config.yaml
num_hidden_layers: 17
hidden_size: 128
num_attention_heads: 2
num_key_value_heads: 2
head_dim: 64
intermediate_size: 320
vocab_size: 4372
hidden_act: "swiglu"
norm: "rmsnorm"
norm_place: "pre"
norm_eps: 1e-06
positions: "rope"
rope_theta: 10000.0
rope_fraction: 1.0
qk_norm: false
attn_scale: 0.125
bias: "none"
tie_word_embeddings: false
parallel_block: false
init: "uniform"
init_std_qkv: 0.0662
init_std_o: 0.0113
init_std_up: 0.0662
init_std_down: 0.0113
optimizer: "adamw"
learning_rate: 0.00306
beta1: 0.9
beta2: 0.98
weight_decay: 0.11
lr_head: 0.00456
warmup_steps: 471
schedule: "wsd"
decay_fraction: 0.701
decay_shape: "linear"
final_lr_fraction: 0.1
batch_tokens: [8192, 16384, 32768]
max_seq_len: 1024
doc_mask: true
train_tokens: 120400000
max_steps: 7089
dataset: "wikipedia_en"
Each number is 128 + 24 x the weight over its row's rms, rounded and kept within 0 to 255. Layers, rows and columns count from 0. Numbers have three digits each. The size before them is the row's rms in percent of the matrix's.

# layer 3 MLP down, 128x320, rms 0.119, rows 81-127, columns 0-39
098:147116116148140111097128160102150098148118145165080127123117145119163117108145140173113132138113150108142136137110134106
081:146116101135123124096111120129130101138154125115102138067160127131155118126109126138106115114143094134116136119125100146
088:164072177121123157131151154136138137147130147107147136130150151140154162116140111124145133112131157126124142112121097141
085:223145180128157094124065135133114132112122120139098141087098137113160125140139124141139064129096133094097119129117107154
090:123080064143118144138099094144108140128087143140121110165124160111135066098105128135116149139127077103183087130109124144
102:126122103129125137109184137132133095112157144128153132129152143118124128123114127083118129092154141135139058109136136121
097:055135082116120120141168116155145124112128134110108089135135136078131102164146150090113142103135127076122106110139079137
084:111148126130137104110100124108115132137117147121158167150116163125123076139135115120171129142100129105139115146103194141
090:124190079094126095139107129138081121151162141124132154096167125143101130133118133126132143127163135130125104123164153132
104:158143080133136147172101109131137127116110147127154140132108127122125150112097167168162118123131088150137089092119072155
091:100113096118163120138153114127159110135139113150148132140151157154154132152134114103120113142138165168107128135137132147
087:137134119141140100155090111113134142122148152138093120149096117102131113127089149150097113143145133148136115173128089126
091:104133082123118137108136163134113144135140158113088138126148101097140116126089114120151139143110103138133091133118123096
088:150123131175148145133096123127121126130098133112079111129106105128134142131157102097123130133121106160122078128168122133
135:126082121151062135105127126131122117136127108136127106094146114151116086165143144119134098142058123148121118141171125119
085:114163098133159117191131111134114088120116112145137128135130121137115154150156147142145090151104155141117140169098118131
096:105117129109098127072161119112129102132110131142155088143118140127133113137161119090105133127165139134137116132111167144
087:105189055133132118134114137109127108123127140101131139149096095130144169137101109080091131086175119159111071113107098107
091:112133109110123149149131142124122125117116112140180143124129118153122097131122137130093126138116168128113151185159133121
116:121120141137142108104097129134127114136095146161110140102119133137096143130114136070080121121137133157134113161130098134
099:145164143121116137095132115142095104126169096130122112127149166140146127142120153155140080129116098066102147149116135134
095:115139125137106154118128128123149106118168104114127136141127077120163143114141102089122135093144130139118112129119160122
093:083155170097156151159095164106114160114154157100109140089140128109176183112117125138163132141119109127132128119126085123
090:139115123120120128102113154142155138136136115114143143139129151114114144177109147171134157161123137076138148163105162151
110:112165103137171118173154143155112158173181137093085122120158085119116101155129123108128170116133123145105136156112166153
091:160148160132111138155133144141170101153162099141143095090108157102100129148149146156120142120126135121130162099101121154
087:125154148103145132146126163090110141114116128130115181088110157139103110091175110159156149136109125124143118119099119120
080:149139181095117138105075130129131139094123123111146119074093134137123103136154092133112141124150150140085125108122138123
095:123097119135136123141132121191112133133145129105178116149110124127103141079122161140145140103137088134126085125131098155
089:119114113133142142139118078144122104088132123173100165104132120175160142112097145137084143135134089132169077158129147096
098:145132133149135155125169115085121097137081121084134143107137147124137150074116084099093105136132120162109058102116091155
122:142183146125165129145080085121127133040115148072126144111101140138116140134133128101113114110133133145116088110156124130
088:162113151131087158110134105109106118140150146127106140107178118130152141121146128077134093140073123093141126150141138140
088:148085156118124153156131126094145128133114126147086123126124119154168099095137135172094161094146152142131138093137119120
095:113062103116126156141184127123097124107178115158133129118106169131100158122100134083131146116129126089118113125137119155
096:171158136115127120116125107125101049126129117141111100132149129134131144117101140089126115153142145105131125152096140154
093:107163158129117108145136106093109095108123117135160142162150147129088111149116142125089092132116110055107111142141113153
100:099147110150108100114129156106126109113118138151097141125153136166137151169111094097148119127135164120085108109137117141
112:151120146158112130127116112145157130152166045145124099136143127143136153103121125129086102152157154165145174140127131084
094:136149143141148130185111153096124158115150152153128125120135109113103100105120158129138116123107119130205129136130127134
094:136088104132117131147146113142117108138155118126126127113124125156137111143131111116155158137155150127102142161147120126
115:142140166115187144170124136138131135153079114102145128112098127142088134112105124099149109146109146160138127139125130142
091:159156126137098124101121147120154095110113149092125186115094098122147161129164087134106111112123148119103110145157169135
087:134089119158088114112142127106088132161130118147122113126134141137157134116118156174092160103149103110160138108155106128
093:158128007119148134128125108089121129130137130099147144131164104109140126136142116181187092135113145135178142159123132109
088:116101101169131097162144123129137115139129077158147136109110105142163124135139147136109122131141146193183111169125161102
085:126137118150123152155115159122113143131122103102146163157113134139159098116145158149129085146134142152118168125155157088